Weights of a small transformer language model: rotary positions, 4191 steps.
Each number is 500 + 25 x the weight over the matrix's rms, rounded and kept within 0 to 999. Layers, rows and columns count from 0. Numbers have three digits each.

# v: layer 4 attention value, 128x128, rms 0.0436, rows 54-63, columns 0-127
# o: layer 4 attention output (transposed), 128x128, rms 0.0544, rows 54-63, columns 0-127
# q: layer 4 attention query, 128x128, rms 0.0439, rows 64-106, columns 0-127
# k: layer 4 attention key, 128x128, rms 0.0439, rows 64-105, columns 0-127
v54:506529561566539520498550505471483540506500509475516515484471457488505494503523505486490514507510510485498513529491528506478570508541503495536514505521519474437524500486520536482509500506467482494484485496502470485494511491515502480504443486476497466490524498510555493470500530501486461502521475500509505491516487475456519518523522476524496526465490496520482512457521490517489493511466
o54:481510508514497540539507495505521492471504514508462474552480514515554475488505500497509497487493482520487490439481522541488522504534471541526480510536521488519512522520485489467471519522516518495510476479454495520511544461486515473465512506523528484484465452530489486488503495470508502476511506486512459483508480528478525502507498493466512490523559494490532505489501513546475525469479
v55:496488544512515478465495478559496530504507504498500472500512525453501483465499503532491470521523519502493520460495524458511490486469470505490479498426519507469465526516507481544486518481510483488476476489499510518494506485467501522517534507518502517485507507498526495508490509479519492503529501465493499476495487534505503526514500486510503493537525515491513504466534487493506505494496
o55:491523533491487511539477490491514475512522491528542521499497483465470461519482459519493452497521496545467494537472521505516498461500489476491506481506486505514513509501507478486498466521517525472532463539500480534531498523454518515494498506517474533443516530487514470491498470472521479488478522533508484523471493518500489495504519506516479468489485496517526484462477493507492500533483
v56:535475535495515509474480495461474517493512496499498505502500545510513518510521494473500468490519490481518534474489523483468498483482527480488507507495507522482519460515484479495492524507513491528451469497523570533489539507512464490537555487521481501518521513507498489487502537481493545489473474504506504468536531470523478490474479518511473527509491470502484505509508499535477540511482
o56:471507556508483495490487460510536479493506500514474544497487509512460482464493518493484491520494493504518526515470504489516518499478512507478548496513525476516459498496500501501502480557511503493527519502521491522471481489520517520490491530468507488481503482483474532490542514510535466472523496477514523517486492482487474523517493511529489506533503503464491466550521431503491444501541
v57:506542512512504457512498499495476510483485459463479497470483480502464485505491480474467484500556512541519531469494508507469519490463503513533536478505479504521530517521501538496523498485522492505481478459504459469487499472468500474520492504489525509512479495490554500534509510506519527526513477528484499514547491473485495445471496457473471468450500473475532501521488527496500492529513
o57:502485494532503453511499514507541490471471547464521514483474483507528502514483531510511495494508479458529482482489485476516491496512535541497501475477506483518519472484484508527497494477511549516474530504482523478518516526474523462478524492485531537478537491510506457477501537480543522477530495511507524500520501498553492511543484536524506513493490460499486513508505459546475546486485
v58:501487517495490506503525470508512534480501536455435533497485532485526522503479489445473466557519484478522503458492485507492459485471515503494469495454487462501495498512448465510566525467491489524485487533539471493508511501514504494482522532502504493524555522476494490498514500503527511489488498531476446477534508486490473480475515523490453495526504502454477534487492531481499503484498
o58:498531501500525487481466467513553495476494465476495488461499494477511451476518455518514497501466516468551540523542520485508487502487511476506557494497508520526512524515469484537495476514515471478570469563504524463511557525527498467452474535480465532477494429491506487476480531486541497493501508493498499490497506501548531512515509483515522513478467489477503472510481470476514515512522
v59:486507476526453544485487531509502441491501523487480496511475491480505526484515519488508490491531491553483525510478489500497512536509468481516511489514471488524512546519530509487571521503467456533490515506469497481478463493463523525502504458552480483505485506490470479495479499491502435508488490469500503524513500524479517471494528504508492478482523492549498517484480491522492505529501
o59:503517466518491477515506513512488476492498515452546499511495496490507531518484513512475498515525515490524419512530504501517429436490510485544497462522521535497513474467508527448538495503502485477524429507483481501503470475490529517521515481473519444487461504518523472472499468517451542479482521529482518523519481518535521522544486489511536457515454485503491539519497494536499512476504
v60:506503545460460492500487533544491514484520428508483475469516498471536502437465481509513494538534482530478499511471489521520503517468505534504500445503493497500508513520537467489485509510591516512512498475447508520508513467473484467529485495488512518518538554496500562466498507508483498490479521488497450474489483505490442481534504514486508476499504483491516509539489478485499511454528
o60:484468471515515494452495486525518494487471562524514519499475554463486490567497536508456476527469495519497481485505507534495469457477517504498539452508506533500507504500538501485552483482537480504495492498553458494478532535481472523464494493479490516470501483512531467521480497438515472495528504552480533503562505514458518494499518515524485534467507507508481529468486526496512504548491
v61:516503515538518506535466454511489539520448493512514504518512480465473512497503474472501446470516508506510515526508513531529540520486501481495482487484497471486492538507531543502473499494481504483503493494440456490468500528497447502475466524512494429542533479472491469474518530509509493485505481479500500544506522469532513475522515524509509533472498443536517530519477486482517502475500
o61:468488487484500467531494480492523506538502551534466518499488470534552489506465459485510529470527497488487481484486502516495534528508514523481499535487498545482482509519492486532469528459495466496482469490479460537510484493466496494463491502477486524478462501500485480525471494470442520489477469471466462497520495498478504526536490536520511507500533553459529523516486492518480527477514
v62:487506490490470514534487472509523515455475497481485467530524485474498516489466497504507476501527459519502514521520509550493497512448489459523539541459480535514487493544496467551483468480543528479477492512513505481467495507536478479508561474524522538526472483520501476543543477445495504526513518484458458551477490545511500464496461477484549495510496474526525452484459500513506539477482
o62:531486518503473530490507512523521498500508594477572506465497462495542492480500512506519538488519506516491497544515498468462506523509541470478530495484503552505517505429505490529543468489471514491580507466470513486497506560512496510534539485467524518468534499477529501476499474530479484499527465502537469503484515524494489481533492483530483497546458534521500544496534456492523478515487
v63:474501507473477518468469498544493475526514490476482490533491511554512503493519435513501511537514501544458511501533522494529531528512475529493531461505510528504532470451459489519526521515479481512499471512500483501503525521498480527500485517552489509495463487515483432499489472470488462525518531502478457485541507517513529477522486496483496507491483531505515515499508489541480490475515
o63:515507510519477474500542507483554486435471496472496550501483517457501450444536544516470504493529460497513465518520484459469440485481527460493448525502514512490513523494525526466532491514537485479523438476483503486484493502447519459462488486509502473520526511472467511509503489470476474490509486495508503491499540513484480513490494493492539516499502503510521472532472511530553507523462
q64:492531482551544519512476479507523497503549461521502523482505524505515508508504505465463488472524539497495471460504534501482463489464487514494501495466507527440495518528491489490518508498519545499490508471511508515463494522532484460507484426494509502478479464489471497498529541546475474430523511462471500524482486463444514533444473503485505495499496533504501510548551498495515433509544
k64:511510505534487482508505476478539476492487536498533522494513512500491522489471503483512493486467469477510511474507513527536528527495511489476488521538470484526483501518524508528524555478513524522513485471480483487522482532511521497500459500477486473499474462525544475468503477479480483526472507471521476480479485465515470454483469506528485539487536533507539469527508485547522485507456
q65:493474511558481460502472485486483485487541536488531499467510494479539510511515528508474489477501495473503540524533464506446529445488550493472483510497477489520503487513511513500514496490498518479526492547483472515509464502522528500517538486499517505448505484463504486525523467496493472473462538496500495516468492495488496522518459498493498478517460513522480515471474499522505489502485
k65:515515499526516525529518478534524491510526517520502497515507559510515496458481517489492479439520509481531461486470504545467481546485460515480520523519520501461502531526492488484521490502488524516481475484508492514474497516510475505499477479474498510519529471524520514530506499514493472458527492460488493530518468521533524496446507496465496504484545521491492501527530541478492468529520
q66:490468515543484481476497479515491492484532515432519477510517486500521504508497502481530504525475502532506500519527484512493480488523532509519505522480492479498478493480496505514467495498507470484498502498482517536547513541502521489497512528502494508480508515490533483488535511483528499513474468497499495493518523478502476518517480487481507487525513518478533501479483485499512515478485
k66:480506487503509486491490508514510501516514510516487519508492429520488494523502538464486500489547480479526508465476549477460518526491512527508523467518503488480493461497557491508503531502521513494469490498487486477475495497509512491487555508508479518495483485499532487487496510527495520510511498508522505528505497535490514474506540465512544537474468487518495496497505494538481486512493
q67:509520511521453484507520519489507520502479482499501469493446539460495479518503516526488534494498447491516532514519494509520471531506518466518496512531487534491521504496478494508457451493511498503496453487484518509507489455459540484535490457516498512519486494487500511507448494473506505540514474510491519500542531492528492531537477470481498439533495498509493509502495500517462544481481
k67:539525460520515539449495514496437500507489464461461533528524430544521532512529522509543501540521505481494466494463491490493533473482526515522471484456539510484502465488518487488486470531504494497467467496502505488504512467519527504488511525470486515536515529460531508507487499507524514458535529495477466526525534478502505505514522490514512471477498511463472457479503518459512510514502
q68:504489495483508487467504521481488526520492510510480524490524487537505480475501517553520521510451486490499489509528499485495486463510492501505492500537486511490524495494517485474504479484488537515514475511492505484504500490520535486497503519491501502501488509468507523482442495473524465498501516503526468473506529516526510485487531497497502496494496530489479499509496458509469485490497
k68:505500489527489548497474528504448495507463497484534531524520507475507499477548502521489483515486505517477457476489521523523500499484505487546513489490522482562533509511480513485512471509502482516497492504567540465502518454512485484483498502486507491539521525446489526511484513499524512453475511543476471529519530510493526480494479499470499433500455489481485488502508495473500498496514
q69:508515505495532501498516504497494515511483473528515510510501465527518480525471481487493491511510516479505474488462493470507498479514506503480457509497488527471511510519489508508526511535509503516491497523497497466474523521515484492473485495498496519517482512492464494499495496491480522500494497515477477528500466536499509515491510504526503493490539491464474502491515513492519511526480
k69:511483495485492497492501522534486532487504516498500498477503506507493518500521483530493496502492498518498502491534508508463496513466486498507485503502492519495495491439494494521516519473495512505513540506502462522478479511496507486506495515554522479520510523519552508477484526488488476498475495484503514492453533514540496489483498505480479489505465524466506488492492493496524516522493
q70:517511513485507462474462513505513483507510478514491508482500482502504494512504479493490461482529547495541510503508513516491499491516463514523480464511500493512507461499486503497500500484510536505480521505511511501494471561482479506491479493494497522460491488489494518492493501517486464489477506472495494462470490533482501505442518487499486522504513508522490459499504493550517493496497
k70:462471520523502487520504522521557524473475502528513497491467471491477481513462487476447460504522544511470506458518485541471495491494451457481524517516475493445481479489483505494501511522537515516531522480478468512506521517478489508501504512484542485507502521495533467503501527486494507554496479486503477490484455507499479500492477523529515539504517494533511542508508491505523468479490
q71:471505495516498471470502495480529498527474500502461483493510512496513538480504528514516505538472474478523505536493547494523465506461487482538509521503486479495502502516495470460504514527507509545526492546497523492507473504483543504509493484492502485517501513498485475489504481466502510503489477508482475492499525508540506490526501521500505488487474487480501492522500478508484507444528
k71:493489489428531513516504543505476482504550469481496546466500494497473467539506485489462444516498487556517479538511509474494516487498507530502483489490510521538534503528501505525483454523453499512500495504501487502476497472481505502471481486487506535493488509505492511539473531501489494452492530493496510525490531491485522489483500491448503535512522517499476505506509483550471519552499
q72:473512475500550486468518487511546492527468494498501519499514497509487482497496492518491505473474542497509485491510535513504500481502503494488468522514493488512500515497536509480483522500467508505500485502499533512505511512471496496483492463519487459522493491493504509470512510496500534496499511515501477507514521496501527490502501517502513496489528477512470484527492489485488483498504
k72:500550485512483467495509494506493495503502499497494499519498499478522488496500509480491499479512523510491477491526481478517494516525500494479477525507478503508487528505493515508512514497488527508483539505507511447479487485489475486533539517507530489492464510505495505489468510500522501525494483509501513451504511515473488489468521522553472495493502493474515500487504501479503503499503
q73:526497516474498522505495508469480541491479485484529501519510487485522505552477525509517523506509475541505498520495513486503483480510516491504483493517484528486543485526532501513518493529506495522501458495498497512540541486512510490478491483491474502493511504448505476499489484500549481495495496479513467497536522457478507508474510462487471468521504531474487502475529481535478497490490
k73:529528490532488540504494518491484488498505481459494530520509440508495502501531532548541474489502478530494469478525465489486517484473478504558478531463516500516486487526487463538493447528514511480479446493534473463491533461521474484512541472479513536489499549466486529545491513501503542472520520509474499536477519537509492479512522515529548459494461490480513437465510500521468489510504
q74:528500518522499550478487513524566515542540512523480457456547481503499480482543475506511526517506491501564464515510522478563475486471475489480515487501502490505466520500527530467536558519466552541513479534498528503497481533523449567485462519530557439463472568477485494497488511497518498496472490515484525479440488532505472487521552475453520490489525507456550463483481501531513531478443
k74:451489500484532482529577499526459476496515495491475472513496517498496480485501483507509498491469531522449484482518485528433485499559478534505505494546467492507452508497524491503499473516505470493545481471499430503485495537451483507521523489484498501502491471505509493501516521484481465522454472509500498525492495512472539401482469483531530523514505528550485486487474522536486451520500
q75:529509533470493464515475537457559533441498513446485501499506470456519517508498459549473535502488502476525459474498466502517541491529495468494515513472450469444472483495514481483504527466477471517492493516521481483458473538521477486482533531500509487519551486500473487499500449481532479517486507530500504479518484532465543540441496504530509478547516509511466560541488484478475508512485
k75:532498557475522455488507475498524549515535493543482473478431477535483501480509491536476503497520478448483480461504498518495497516483464442496533517494495465498507501465482437465538502564463533525495485497532500522529525500485487534480492525501478546492459520505454544467492504513487516492474448491534481464444530537542424505506518482505465482500469438497513552517492512485527523441534
q76:468489483501518483451531495487512508547503482536480513499480505534495506497537542506464484483487546501499511464518493524536492492473500512455515511488502485514513523503516491475520474496504470517459549469474540464478482506495500522490522491520482519530493491525500525541483494494497504515504490504487539496516509504516487529486554487510512505499526473468514535551464514531498473509530
k76:507520535508494515502469501491549479494531488500503495506491529479502476449490534485453512485543521445523513516525444548487531532528536547470540450502525448477479499486471525483518559447499525518520484490525497493465525538465524494513494500515512475501574498538504529504525491491480453549543514474531475451486492523470497479486455515491498524510544538493486542497495501487510498491481
q77:488553465485519460505469475496506492520473465516519541529465488524490528475498529483460485497565534514457524496495504509524486507505529507513455481540503495497483500548476464498494524437495517481503509474509507491492508529471500496498499477486528516505494472523510498516548499492455494500514497474501526487521489517492494490458530507468474492486498496535461460481523495485544474500501
k77:512473552527537469490508479533533507487484534463526488513537489510517525494493479484498496487522527521495526487483497482480485491513496464465500474448488499508522514462497487526515529494488522520502503544522506488515478495477500509492505509533462490507514515526519469533547461538525508554540468517479495478461440513488480500501492503512507508504566505520521487525495531516536498466469
q78:452459453515521508505486536498489483500460519529520552500491506482481531484511527538491495501475506501480483490541468524493464529477527507466520501525454488516446478522494495488476506494472514490491523528531523472532532509484513464568489522487480500494523460502487518524522472486491499494502535485536517486509512488513549458518480503492514521448440493506453499509491479483463503522491
k78:519540502497456491506501495496557478478561537541458438470479556503473486490501511460488477506487512479512503514516548526513455530527491453477496475474528512507545519504519513498517511503499520491500523516461513508496460499499498508463496513495511501539497508514489498510501505517509488510540480502492486482500499455484474485483470508506438481508513537497530517527521481522534475473463
q79:464540542523516495531459496494543487509524514484528488489475473481523472494459474505510477460490521473488526492471533471519530538502465501530480504529504505455495531488446491512496502500530526499478523511526485529486467532537456475488491527544482504530512499495487509498489501487456505494469515526508488485477478456499517510521509487518477504510532515487510498530486510539479520511498
k79:514444519524504486506526514496457492506472524483520467491469465515470465468504470522497522505504521512478477497480531555508499487512479497458487509502441516475482498509498473469503544515501511502534490490494508500498532533495545518476502508488472506493517490549501535468526547460470479505497498473485477499548496518527488481501499480492468471535497503496524503469496494505534515517486
q80:542503497472509486514473465512530481503503483495474502501489497501512511497450474460489488499558552485516533517472515502503498498545444522482490546503512491482473470508482470490505513524521529493494486472503526478475513530450507486485523504574521533455489500532487498494534489455491486493515472509512486473501508536488483536480476513530511504479514462533529507556503482492525512489536
k80:498476532504497465480470481472512504525518465535507517491474479516517510456512466503493482482517517471496528521496490535484516514539493472480512507518464499488492483472496530460503518490488464481492502490503511511461508559513472485504482499468523489471514481528536538517493498490494534534528479440481500511455489506484479491469510494497476463523515500476506529459530480513506470489436
q81:517533506467470535504505496505478514530486496496516535486516484477512489514535507522492531462490528521490478475485475494507490528491510507489500512477508548515498501500538485520513438498516506494504508481505500478495501500469507512480536496514502510484472471467505458523455495472518533505539482480501511511514506524508498477493506515513523464497490500521528523477525474516499504528507
k81:479479530555485558499458531498454499484507450445519526500503499474502490499582525521545523496518442517504462512488483446498468446508507514554460465501518519514525509525477468538491475521512479500432482502497537490514561436481482512460532484502526512525523550460526525507490502551540462474486509536461459525546546515509520512519519451528497474500480500496476471505539510524465526522480
q82:504460489526494519495513523526479504518525464473476492529512526493523498535555512552490486528458503491501494537539515493506434493484504513488518506486505484509481524469495505474549531537555507519513473469483553460520480493532468500482547535535481505520513527515508471527510479478501481512475484517481524527517499479506509530523481496561552474491499465505516472478475514484485502451531
k82:496498554487511510527484499547443526484498506504501491490506510486471462521543489499516507472476488471528544500522532469524486469517543500522470513490508470516541486493496516499516482546495485523507486490518478486451505486489508525491508441493508486509539470475522540543474497490513467506485488444517524528510501496500508490486497450462540483504491513516489539494531514527516537520478
q83:514484548492466496492468537518477502509458493500515508493478475491508495512534522501500505486470511502515477499498498563502527466503457516524524480523541509475477517489492477535495501473476504530534503541501454533501483514467508519496548517523501482519495481469551498479514488502498537489558528509446509504465484493569463498513454471496479495539448469519490480481496505487531468525518
k83:534478473480508471503491464492551479480473476515474483501457495469473495475476451528489523468508526470502498451475468522478493523511530452440481510537499463496472467522512500486517496507517488523502523495479555528563521526512519501514462522482515496439490560537504441477542518486495500526456518501503496493472482492483459543497473538539507542525553500495491528503490557458521523445485
q84:533477481537481475471484495478503477553494512504545509478561526488463499491525565490532480449491453553491457489520509494492502492523465464511500521477460470505515496493478519477499483522470527512529472528451493556478547504517507448445530452537511505509482525470500487530456519520492496501481512516532517518457554470470501472472477470499480551464519461459510544529496482485512466451499
k84:538531509520432522492494529482533507512493508519489516484459485481507494518513473566503514524518534535464534525471495494507507504545486496509464519521518511528458516499476550509476525503530473509508474505510436465474469453510484501526494498476484533490520503508516505498470491502491476480469496505513484476519520525484505509477528492511461455498526505524466486481433471489434496512478
q85:458513506504484526490514524512515505545525515466501546529518487510505529538522539517485489485505481543512476486463508463515501515524506500529465501482498537502539447503467513461505538482521555488478495506500497508527545513503501463494517470484495530508510545545533508507488529481524528530550504509540506509516555507460528462509475510480534519501480516539523500504509468487482479497462
k85:474462509518493472457479491522551485464514483532521509500508464563511531488494471485493483459510530485536510499488517468513492514496464484476493461497471528511460510494512545498518562457517500524511444483458503500534460513532488525526496543480478548516470438540492506525528448541464453521483485469501504499462470480488471489448508514488484512502547503470514526488479498521512441465493
q86:561494526500482499539488486510484498522454537510489506518525537486501471501543474511464483495545489520515496500499508428573456508498481486499509502535491499488492556493503516484521477459493490489481488577545467428533522518534504504480464508476474522458497498483485549512527522542499497500502508525539460466510528483494517529523525458543509528498539498516499484500500485485492495536519
k86:484541518516528503495511533514505500515520544483514491496563464501477490491503517489508470466498525522505509492510512474459524544523484489541518542513470501477484503532524490471469512500526446496478495477494534535525492486472469492469462508536486510561510531518473524513469517472500533525509470500453502511537441517516466507505500490505458501491534496466496528485500474546534517479504
q87:519495491510502544513478508472504560519511501458531547522489478511504534491531560524490492501501470535539519484459500486495501476490509539480472476525508493498451464512505493470526536519510469465507494537501489538491496527502509481522522497537525526494476475479552472499452547546548510522477523489519514516540474529516504504510550507478504491558469440509470542499461539515477508487531
k87:508475510461472454546509482547599497471497503508518470461504442475514497487508459514485515492534504464517459481480494480533509516494481488492480472490489430524449505492467487539520526507460515487505473506517501480522463517481499488530462535471504473466479502503528494500540459470482517515545500487503484488454463564493500516538476507508505530486540490463495542453498463530500491509470
q88:492497524486530532512513496559492542496496502516524552536495508497486439491515500498463492490481465509518502492493493538507470475498528484484468489502529513513510503488529510527515458495476505480486534505501487500484503486505481489499537521497527503492524481540495459496548476525525502547487498466531491531513559518493480507474465502511510512540528518478541499515412510454496505499495
k88:467549521475498470500506504509494481482534486507500487522531479482524517513496505540536499513475470470508534497513492501474477492509511490507513485479494495493504452467461478506492569488522478489507511437528524476523503489538516492471497525488500488477534494503503513482479477497537501462472507506518490465460466498476541490490506475470479503470473484482482508470518532502511520509518
q89:512515495517512478481489475457472465464469505511495461488529547521508450536547516518537471529487532527524459541519448496496521500533546530475535496500534546466482469507493457510499529502506518518502507477495481464518536472467509543509486501504516517479521482476487493524466476488519456518481480458470522505446506508509500468517520506545482477464483506497528467503486495500507521506478
k89:496503528515535530494488541509494484537513470500492509484470531496503518533478451484489496503523513481500544502458490553487493534501480496496525481538491470440504517515481523496575471501531494513507508530479498519485498567498466476499530470538521510480454513514542463514536518471499510522500493525505517532464447513499535517489487504514485479473540509485485477534543476506532497472518
q90:485480503476478492484521481516480521489461495480504510498542463490487488551455500519554533474482502485515552518554524448498487536487482518509448479475500540496526521551458499511489530446543479467490480462527496540516472544492532513508502447503476489526532470493461483516481456530516528487519526487514518479499500485502464483505486512498506474501517511535488516489508469439494504507542
k90:516472494519525487464497481489494525516538503506527519524503492523527503475506509482450489491514513503477447483476521506486507461522530479480512542438517497515474482469505490473548522547458519501478521529457521498454524539524538472513504493516487505499509521481490493498513502499492491518507518495470500492515485492516473556450517472490485546483536471495509467493493527510494459489469
q91:518492482505499515499528493487466483502513497467505491538507480445503510512516492510476535544462514499468512449505493487525456534485536478489525515500525502535475502463475448536489497532481490504508494531440534515478480481535518513507490455526454521521471496485496506513500527481551516504515489516525519464526540512497468555493469467466483503527526506521482487481491461523531522487467
k91:495516459519490498476538508495572522518494487533495496470475521541530486468472495466520510481517511504547516447476472466483498521534472508457528498515485499475524506506522485483466495535503472492508476531528475494502505523458539510486483518500483493483577488540538493528513482487489525479509500431489490482480498504466432509526512514475520535455500515457539497528480536466536472488490
q92:460445478464518511493492509485480506510503511503505515532505524511503552472492472483466471476494525518457475494512534432512539516492500521539455488475490537485515492456500497510464454499493516566521461532495472488497465527476479540499509500465539512493516516523512495481502585476464469514497507512504514503464484524458522516496495521478483504465517464516547517516502504454505484533559
k92:493503509507481499485498525535484508464455500495536538562520527494494463521509524514479513441499519491477508535504478414559540524476469468496530492483494515523478503549481507468492509497506462489523476511458504515506471481501475507507531503543478499485504509486471496500491459488495510476499507516500514534502555475466501494491506471479436498525493525507483465539518491484513506517484
q93:500478493431471512554482520492457494467493465488481496518509450476475490513526478504511514531497495478527508502484485509517453555513475506532483476496504536461511486543550557515500549557477492476551525500470481491522474560511507515505451554489503487478524489503513507525495472477461512493494489489443474500502499433513539527504465465522510470493466496485502495554496513537494493433483
k93:493480550505473481508481482527494506490469494549521501505484579494461515531496528532534471469520482504514536514489493499465539501505487499467477546467504500498546516482472461487479485470532498479483505481479514486505539525484555518483498504503489536508431486495485522494526554477536511491498499493486523510509493504511484497491456470546543541492496457485507499469504494548487512450485
q94:478495511484495523507489484486479482553496513527479455520511490542529540494455529498491506521479484482471503548496505514537528478537491502526478504495524551487510499534482506483487487482530526493491492564509521507485529499498499493505498504487543494512457549492523509479491437451493496495453550494500467545532518468506496544453458524509517530499488507454506536521486496517484506543476
k94:515494466463491447508484518458518479447483492566539514516470453510466511461502489528458498476502520517471491499507479514460520561514519508474500500466518529457471479503524526499508508448482513511507557500509478537489468525482509524452552525517454513467489455503504520491556513539506500472513479478480518514462496538511492512494485526481479482497486481514502523483507493488503524465507
q95:526492541491527487559450523515517534516497488513496497522492492473464478513477500496475503500530499505509493500520507505456505514505504495527456513525487520501559512533449469487470457517460479507504518490494475508516508472505503514509520534479487535517491501488492564482502525507515534502489456518484490487508532502500483503498497473500531480513481513486519480486510474517524510524522
k95:520522505510540490481482465476524485459448477506503556472524496500516534471461514478498494502520516533491510489475481501510489503481467524459490509487456480495505458528554487493473563508544509517506473486507505494526524496507505532464502512475504480458495490543503499477531526490471497514514533495508523476523493516496454531489498493507475532502534437514495493508514499537530499495494
q96:456508467475519516524515495496514501480474526509521517478512499473462528473530533508526521506522516480501500493440489486472510511490494500470538469487520491500452567496541467514485505529548487520524522483535510462518529541512467461515477470480483462461479492461507465487428523479478490514491524477521507506539485525508472507487520566508503464550515481500505471521496501532495457487485
k96:506478524484508556523509490492530540489524453489456506512476488538487492486521498498499533476475475498501451473514509490529478486508476491511507510526460499485545520554479500532558448461498521507524522477485521464460490487459506477509468529492477494489523494477490520482496510505527488513549490544441510489493475529477517490535469464478516514464495521516493507474514478475470508494517
q97:499503489501498510475520468487504438489476485493474531531528483477490509501476490484488482489517526501501520511483536534482523512508507534496454501505514499516440476497511466480468566529434505527505527540515486474513473524517488483522487486496483501502459513523450474478478466484488548498524541509511495515533519500522476555480442501501518534516498519501503530482528509470496519482543
k97:507506463498457468493493501531465512517513487507514489460509542459523492504518514492481503480437432535483481486504473464496493466493549482505494495473513565530499489530459516556511462502492504517471460538478514522480499458468520500454504502503491475497534511483486527473491515513553518504466496491445535494507537476496495491481490526468502489450484518455453534485513511535508478504497
q98:518484511540470494591485467471504483493512509474549543480479546480513534501458536502480481519520508505530475531474529509537490499466504432522531527513531497544490487489485530524473481505501495503518486484465505535523498484475497526473477553540508504469514511545528464476483508535515469493580505501527587504511519514490511471454508483471474486504526497509475499521443461495516526505535
k98:419543547531510498458461477471528482463500546491480469528487501512504485522512496545536524513487452496514519533453447470519536494498498480477458501510474501534520494501484494459498475520467533519532482482537473520537493489493502490518483443459492483488529525524506522509495483516504588526514506522516491545520491479483532507548492506478493464513541481509509498506502495501501458521484
q99:477498537459503510472474517532500511542470497471504502494481483505480519551469484532457510526530500480522494491506515531553469507527522486505478438527516513527472550487458509481532492527525483473518488504490524536520497464485531498507469476486503462533453490518509504465491451467462492471480521505515531465478522494506546524522501493475481485521529480494515506497441494453475506533523
k99:493506516484521470480512468523473479484486522502517486541523514495492509453497533485485505542491498450526435513505450481470502472561516475468466549490521478508503457494524505493496507508496520537498523510503462443506506505492502500473497487516498499502531471510533474502528547474488522446516495491467483509497512462510510485508500454482487485511489522453481551489463490460510484445486
q100:505509481518539474497481444487498507500471543461460467526478530531502517507489493453539537513506514499525460510515513474481474503496482513472528451489524458495540505466451485509517455516495494494492506526488530546467469471473455477492502513475525507482534542514482489498542521530438524475516488473497479508473499519457488531500488532493573530487498523493497469489515524544540483511481
k100:534512465466488533443521510484444498487477487496445557519488513466520467516501484503512503497491479530492511485497528507473494518475501530547525533467513493481490494519545522484492517498505509529507478537522529530547481473525507461537508451483485495502497454471532486490466462518511500451466493505519497547527504518517503464526526492520511530501460522519546511471497465467473503517453
q101:539485507497466523528490529552484547509518496500540475533489517522526439463520509471541488476475453518505503506486518498482486527542465486511526518439480519459449555442513524490478523558497498492496522507505486501498562507525484513490510482519440449571523501501464476511483482461532487480493536491532497493496524471510500530492501556505514487450522539464532490502516491527467491474522
k101:483478501488486484503537475516511492529529480500470448562481475541526500499473494525516530489470495508512499506510508565492553498521511523485495543503488529488532476528481489520527496456521466462469492519476486498503550477491461511480422479506495559444486482510527516464498526518490467502506453485515473482504507498519451480484507475418496466496507491510506463494524460508466530518486
q102:479472467504491513530517530436487487507546480463543499545506496494515491516504515507467507474478467453490489523488482475473517480495518509494538484517495459515531551486522509498529450494504457493451473481494551474511456528492523494522478561481464513488530523472513517441511483498455507549490490522504565479501495532529514510490498547510517490529493520509506504499491488503484481477504
k102:463513549525509507459460477517533548482513472517416509501516503511478446510502517459479497525503522473514495474516464522552490516496499525474521503530466456528461513491488453477503507486506524510567515508532520528495505516488491516490503536526493486502490498481467477486517476530508506481553483464516466501504505476516475497503495486480550549521493501517480525474499493478538545515482
q103:505487496486524511518536511541498450503553515523531477544508485505511473502500446501492517463492529519505496508504431530538474519486500546512528503497531509508467474529476464504512541485482470505473492502526518492480485520503509484489522540512445484505463512490484535522475560535506451528478507517488488475484460509491465493490519538509515499547470435516519487508559493461533498489496
k103:491508479543477540524516500499480542504483460500523509450560468461488473509560526494526517506499484497487517466487544463497476465526524519545509453493501525484537525475534477512516494515512501466493489477492526506455527480490479520472479465534525482452437553469495486471504479457543536487461478475494492525521490466495514455510482494474511483508517525481510503495493527485483473532538
q104:533506511522534515511502510508471523533495512481531526486512508493496515480455511508481525465495535543494516526446512494488483503471513494424537537493516514502529502469539510462486501459486491483487468463511479487457476495504533554475522470510492493496462529514420502488491511493516514489466536492524462535447481504475495499527497484457490498513511489543512467465490500496471509530439
k104:508490513541493481510515473457510475522492508488469513469527501527544480448487484519474534494498522486527495476519506516523498489499521514497487487558446527505476468487507502506494509506465472467451523497518482521522489501449456485513504523515495561491515502473504512506503444457461491477491486537467515529516472491453515503447510498519457524474461483459558487482498513501514476514548
q105:527536529535471545512488522455509486523527548514502537488481547489476432538519477484528513505443537476515536544520544510519501505475516536481488497545524515523519484476541514502493506503536492538517494496481536486508532505498467481516513494506521518511535503454535426510487438487495480511481517521576519510477445466460461520499537504457526465485486562502489492524506537507477516463504
k105:474470496535511456496524501485503498526506521537516449497510517523507447527477463551502445487502497513481520503508499529516518505496500507501503529529480477466472490494435467516507502503504543460489496525518543485459496562520471461540505459456511524495510495531526482488558508542491477482544505501458535487527472544502500449517474474507488492493503507493489505557511517462546506541450
q106:527535485465491512521457491533490492520549480480484482480482478497514522473464507547519461481490500516518498474484460503493493410495584532488522544495496491516475481454491504531517521454505489441541528497508516505491485497488513506483504523458524503498481480513481549554479505493516506456537489454489485531490522487525531492534528491514449474516502493498511543496505572509542443511549